Each number is 128 + 32 x the weight over its row's rms, rounded and kept within 0 to 255. Layers, rows and columns count from 0. Numbers have three digits each. The size before them is the row's rms in percent of the matrix's.

# layer 3 MLP up, 576x224, rms 0.293, rows 505-514, columns 0-223
097:095118115160094137148199129156091120173116079062160160149159141153114129172157103141108174114194137122127147133161104189090121115120116127162107139139145123111094160147184133142198152113131153156134151193080097082080147119091116155140127153168109163144140083084165107113095089100151127138144113118133107100124136154131140141216108108107154153086125124115108158197160126137136160068145089064120179101115087136153115165144193124153111139151111058113187118133151091209102182186079135100123060062124088080082161074110083096121200193085104120094103157119156129083125092120106102188126136089166127150141163127123123163110077107158137137170157132097116132106189131144114083121137
096:121140096128120161151138107075139108202080133130201139118104138088105060083135150157118125157083163107108093110097159180089083108093154123098081108155153127148116112168184134112125159134177133157102190130097138113093138178097158139096123168125239139071113070164177126171139143167072099114122171108120146132050127170215160085205124150108098100126102095168100067167147145124136089151117141080060176137121141190162107150080139069129126158162163164051084143107112102145190120071134125126130143151115115144121093113133144124142113104131147105139101095122118097102123142107098157164122119123163072140124134147130113109144149168122135146159093152077150074116128172124091138180143
102:154131169104117174063118099147126118121101175133127113142130101139185128201144092104082123130123159133172130144112154209134122081132081129118178170074120136122125087134095135154144048136150100080090157160115133178077185170066134122073155063146120071147102105116146153067126038143117118151113152133084120083132075127178092128154089124166160120151122137156095074127122105096164138117178125170098110159131196129167108107098145153108155075105074139080130155153132104157178068115151166173135159096104092104158144136165122098126103186132089104118156147126108126134133167087086114140175160124103135067099081121108184128108102146116125152145058120109172100117168105144201117100181
101:160107163115128095145137126045148172135125053081078136179088096105136162166084130104145087105143096160145086109136102109154073064135144132130087135186088129137185148139034065157101158132086119152104126117171161151107176142088130205149065161173103130091175129141152133128113071115129119096121134119101167184136151166079095181129102164164079165117095133099139158158115139149134147185137101080150144078116133151134144147131151088074136126078127125080193136110149144156098157148176164143135186134116156115138145105094111083121106184133151170142152104148160182104162102060077074108115173139121151107106115161149115147162114097147092087104120066094116144083150103068135126145113
093:081077105046151168123144153116124098106188088094152128084123089074112156119173093080095215134159113143114188138194106130157103116081100142129109131123144148168099127159100161089075156146126135110088129126143125162099113163107156139139131132174126127070167136129061158186090143059161143165186161149140176132155123126187091122149147144070126148112136064129124126144089093118132135136162145076144131139104120142131166121159153160086169144108133159179130102099153142022147134115076081148143096176103145181165140200109156116161177092159157087121100056137108101074091108084122106076139098154132160159130112157165123092113147091087127124114150121101121124143148092069104126118189
102:126123166095104128142149098096082133110111155160124147134161121180085151123132158099106204179118162129101130176140147119123095110104102128150102128197132158090135133166129164120126079096135139141108102102170166126121167143128112092144186156097180179135088084114121142158100075118096116137129095146116071102129127127115134107081140103139141121205161154146132165081094167109128181135152088154127159110119126151152138092095208060073076155132148154136097175094074130069128099111127091114159083106074135016088157134193193061153146111143127099183166115152182122173040114123117138111132092124134124120164108153123100154086161079090131046139158113160093149117121142103119184122168
098:158131086185110160174178174119112139166081165124183152141152104181120121116177074159172158134136165112084088095091104125183122115105181115128134170081176119128090180107144106132159054162124131084104084153159187163168096136149098157119143146103108132150202136145167115088099172094106122119174142131105107129144126105167070093103146164135099171056187118166127090140146123108088130132069132055123113115134191137164135121143152123121137122121109116102108137105185126158181096104156109127144081093155160106107106175083151152166189122106100089092136129162120138157096086117129119107145120110115156134084128126066156145142143108112146053128052139202097121077182070134133119064172
097:135103170098137114080100072096126151086115073119153133149118195150157108087184146093145104125147158146112113132085160080105091111142200132112145110147125171144172160144143071164200120129145135168135135151096045133122051105131157102213149127162141144141152124112073137131161093082170089103118126181171103117163118224069128115090144108098142150162159124166170155100205180120094096083113133097139155133118119136145085093137114145186101163101094167131160065121107117160121129146124134184124148157133142122187066128143132090085147092136145124122119158153142147157079105171155117179111126115082124096119136042148116114090140082118168120085123148161086143148059104109112128174166
099:169031169166112141182133059120126111167123118123137104117126084125111147166113118086161127123122147091145106152194096113182126191195102153123078117144126125144130096057136137151166163097080130159126169095148150126080165127105156109139145140085078148168135126099182192083134158132140185084194113104137131113137142127127098117114116155165134102110124097138104136113063154073179178127104114160085114098202094134161126167131124127130134184154132094109157138139181105140155135116060113124133132130164129186076153164122109151078141158115115111205110095137104096127150097135080163127088093092125164136157102110115172090058166134128097161076097086118128046057102070098133122121087
104:109122134121122150176143177166126152169128108156114136090111143161141134141150133163093166153148150138092126201108133157132080093128147098154095088105150097081167151164147155121098122193133122071168112122135145156141137129140120148110138094136071110115113088205103130087143133079151166120084081133113095062151129072070146130160062125084103133167119182133187049152091115094109093171137133121161138155154113154083189111147101094165089033154155192169086156144124105112115155164115114121118092170096114142087130102118101090145165116151193094131125143133138147158068080163081164173138097079107147113057076123111102166120050131151071142102133135154108098170109142121088187117180
# layer 3 MLP down (transposed), 576x224, rms 0.321, rows 505-514, columns 0-223
099:154105062123115106159217136122054161142151087130142113128122132115129121136190133164162152134085139153158138097127117184176097117211107114209088181175167169175142190136152087135207147135142137112138153165153158137126102055147149125144152133153132138149107157102124128143107164091153147169232062163112102096115163149086161164159173118097150144093105110127092164138162158134154167068121105078080090153107116177116099095159134126125138074128111147152142151127152094109163162146142116096151087172097134119099183092128150111107180143170094145205149137144113115108142119077163108100108125152192082142174151129123120153106150162092155077076177113074109138140116127144118093111114
095:104096118094174135136119085130151133080110123142148082166069062106126121108095154107133118112099197099119132182176097128127165131122134153124154121076169125144107094134183095050141122102168110155120160140172066144113119134091152118076118135137170117091104120099154178141177140112085129056143145116173098124142153122201104141116134135069064105140113119141159082150135085053108160127127125108148153093121132166085125138076141139109107174161146185111084095109120132106052134094166078100125158146183182135094108147099133187122135116184121159103126116117151131210161167154124115158107109140133066115201199105152122055162068133090140156152118153161143153101104187135070115170113
100:126144097110092157172133169139084113148040165151119122116177116162106117126106131120113104113116164133131151134083175121011185091158107113108164108146086179103126118136075094181126154112141064103124131151108166118075142150084131080082107114133171107144177081171131116116159125152116124202122165166147122082177125139177220101097095139160141117135129106101120135113098125144203165121179114138068149137145200127142165113080151121159109151125086126169100090131100165092176137104088108147122152110151114096142156121124160154170199143114126142114117149150096123028119164138095127148176131107090138131099066201094119151114155103100119151150120082116141090135166091085162124125190
100:144123155097120138156138157086143125125152080169109129110100138107101092131066084081130125189077135135102075131099108151107131127174118137131121095172065138109188135115029128095145184124098107112157175107147122143087142115095064150126106158158155158165130153130161190160097108094171128118102121113165177099121176097128161163099119098151109124154110132085135158149141117090106030195137123086031099108132156130125133076126127066110180106095153158071217124086170161151138106110173073109166135110170119121131109114096162116148144188097135147123152158121136131103120101145127089150093048140126176123125099092091151103114088139152139104087140084094170144144175127044150132098149
096:077074124134185144147195094109132131091175040136116095094146129156096127140146075114165134156163098154119135113122099190135144096101077171111128072119170112164127176074081090173117136142132129088080127104121156120138109146144083112143175116103136155132096084131123170094104152096159130091159166146141156083154102111099107102128111113118124139155170041151124135114119119051120131166150214099103114151061129074115126126158188168169099132112110136162172114114131096107150123135140096094085090083097103143110166180177161118191150122212164141094082150132123140101132135122157164109125160148076219146154050162119164114096133107124097157145134140094174141107053090118106116120132
100:099132153123141145141095148112152163168140183168123150110135139139117116182145124042073188171088150193152110140067146143154074108096124124140132163133183138064137125114128136136116096115083119119079131087182115110123166163118079115150116217147125128154124097078119111167051094115121109163147136190147108160065107097093168145107094133134136116137124172142153214089157124132157182153141132151111139091122116135117160176110202072105087159111151140100064165094090126085153114120126101086133100170091113043067141122100159089130107111120145205154144067107143128097096152116156125128154111128136093121149144128111167152114162141184155138094115136081112156187098132045100168109140
097:152096099145135159145204145141111096160140120083097158173136083140138082136181091189132171143143118111134122116092139153151182093067124087127099136102156155113151146123101090158133125104120137109122161044184160131150126149101115139140199106121115141150215172173073153082133144188037061149141160125165077139147141134184103149162170107175104170133131095158090094122140079060112146167102103123109163133142178088109107110146179190117165105173131095134136090094198105147129131138157144136151159129137137178109095084147172099153207102164113091111110146156100090148151167143087160147132131147098122108051128174114169122164137128139170135141100154133104138099169067152153154155158
097:121169119185102031129142161117137136140155094109094106104092165159152104143090160125083178136137142083135069137108169171149156125122125182021140091176072099110124122141114135135176122103202144111167133094095129160101084150052177063129121107131109122104121147129148117134136135141102167111108107121139146077152133137104109155147135197087136096147094094128103199105122129104111127162088117115138129127181114124114035096213110133160161094106160120107160176080122074125106145166143155161132131134118112127144134113141087192076091171163104153122050157076102121143114146098150097135122085160163193158046140124151130112127133089189121160100105145125122109085168133112175117113098
097:170092146099117052127133172124056208153132103138125079088084146169147127154160158060146184119165105072079214075098074151124110134106131116074170101102124127145179144155106142156165089169136174125129104066099132130188158163116177095128128125150099153097115102097169100133083146119115153148161127152122141143174120164110074137164116097189141127171156110110091090134129135121165122111131135149123129132196091120094136140095122107178100139141124129123165121165155155069168171134133128077116107163151127210090105098061169151105103132121131189149133139152130149103133065107134136119120105092108133153146120086079143131128138126100093149055144118127127140076092147073190180063066
107:154123124175130134120173151146138156109163064189158104112147193131156099141104114210104155067114153105106133143101106138131079130115126134174098066157142145121108112147177156145105154169143099096142134122175171142166166209161125136142077086186124072072116069200101104086167147096150173122135085125144142137137155162060176101165100127131095120231117131124143087121084144116127114131180148143150072159150123116138139122147113117126073070126161175137110159138113117092122101169123159123139111131143114132140098132162083111136185122117169115126175185143130175175122171144110186146129060090123138125106061096093142126104074146120121099140139150140106111142103209147111204112196
# layer 3 MLP gate, 576x224, rms 0.288, rows 506-514, columns 0-223
098:099082105177161163137103135133127091101131208116091191117161130147103163129097122073162117099105074114163123105080141115126131109163152093143136163142146133110142177080121152152179107149132088146134154123171107094164101055164094129173128112120112136127162102138114127160076124158147123149171118131127166101146067121087125150121182140166144121108144196085157116152132230172115129126083096113112106099147179105131112112107112188079128144035134135116218137135141152105150115123115146135146064145116099117177167123157146065123166132089127167078149178167119193140077078141104088106170122072153195149131080155123101189126096120131083104134161117138096102175146095161187083090151
107:125104091121135119105102126050177147130132135139118130151119135161139103100118116157130161213159057131097125141138113086166143103076128174094146136158140103183152224143069149096118147157105145115096165096165095145094114116103064092127099106152138116120166128107132138135114195063142126134141142105126110114115176192081131164118113141126109093101159078168127149045074136101131145149085084128157149129074075187065101098164117133094157148073182106162211132111153141094091168105065144077146065172150112151107151123140155105118093120150120150159087116069137106141134103163152111092112163168165157133156137095160154120114125143115116144175116089198149155075125138145061149149071
102:189114111167148083102091089147095137152094110120152148173118114144174204142192145107119115143112105125112142074133060112155102167087149202156133159122113130089102135158150071102103104136089156136109160111142153155125091129106142126138152133153107133075071142131097118122159174129106134121210087116134130125126160165147119103183094117154096093119157058188139134126078185136119117152127162194119215134088093133105060146066067160132124129124075101191123125143075094083142135000154166125079113136119110067148088113126134143170133085115114113148117140152108175142121132116115088146152124157176110130100119114145053060148141142142166093137107130122137116111081118122130103077098
097:113078177122129091150107142140096128092085180155109077126100111124120160084135185161159141069119185143144095088139150102132124114116113102094222131180161204106162102134131158188114185099113133168130172146144134130113135074139167104133115154138157129173120126165154077114153126121100149122110090070143026186126139104102106199167137121110100111175133142156118122152175154151142139116106095156115143100126198166136147123092118064109089110154082147078089126191097187174146129173170158087153142154105091082099134045167111168152140128066090084088098112102112094160146166125136135185111128165183143094147198143115116161116113150150162130156143121137096106156128115098118101085125
101:105125128132142114202157154134115112120063130066145094157149097086151157134101083091193127108132112131143100113155108171114106118122123115161144108113113092117089138088104155104143129154087153144154103110119148135184167149175130130139178070148146120095061175180156158081174221153202202100152175158102119099144127091115119140142112084097089142142164109134158102146138184099130078123118145119101024058126171134083134090147167181080167116083113121146171091110166133068130174142130101149101108122090093103129138103165135126138099137152143106110120086103112141170147144097144131102146206083126122090140109189144080116138109097150095151120150137079131183199111045167140120152139
096:122171081155159090166125132109132125086082157186115098148119090187103134163108171090111117144198128131161173132180083103157145114174073137123147074169075128174167117173102174069105200184161096154117143164116107074102152107137136083109085100154151100119101130136151106124109078105136136115118108079122184143120088167129130112128121148135137088143188088126122105150126168104158102079157181172110091113165092113172099101117086156130124142153167108172193101139147139109112178150120169177129175102120156126174188111077089105094094139133155110079111125084138105088093123148116149147161103136131068105140085061151121181110159169165132146072195152174119174163146163100135118194095
095:159103070108088087166175139095117137164106117169099116126132100065201117156155123149146163164183112057176115136114137124136098083126134167107135076154097099138120137118114159142118123096118149122116130134189091083135124166118148088161134000169121107136095113085113167116168146130173132141161149120049207165147161101138128148150127136119162145139092087083140133080104086069153120139110137150086159088176123143135092115139124108105079042122172151109086136125121164091114099103139111121119144093129163146165182102101097168148147152164080153109167137048136182105102093122145164130115127130127166173123118178187111121174148103156103114131125090082119100093128115190159120109086
101:136097054132190094117151185119141131188126099185141119166132153143141093168109112123122168149161158098119084081109130101112072133121120095154113077212067165070156148107127118094147080165129166120127105095097088089109129091117182125134126128138133117152122072123113127123115129083098117095104157171173132090134090107126105062180098140191065141106151125125120161142126192091139145154110150138086102116132117128080123079176141080117105160147140136128134168107161140130110182083124159125098129135169152096110093195109204133101153106126184097118128090166128143089156097110154152115107091090123130130150086158175082146113138212149105087097085076170107099098034113128112076050132
103:093103090106169077127108183064121150093188091172105110111091122078138118078082114180132109127107093120143126156145119122117128083162130163103130159101122146145159126120136074120144188176141169104199121169110171110172127112183093082085141099098118126044199102140161153125151101103170137155150078123105116118113179128126131059129163120128069088095108137119101126115128144155087146106188126128098066095126079155132080080116095213153120099117144163154090159172089087073068097144135130068102114136096133150145094166153077119098107096109106081067080129109075161119095106111110170160138133139140114155113121137127165131103095074171156123096129142147110104158101060051108138144130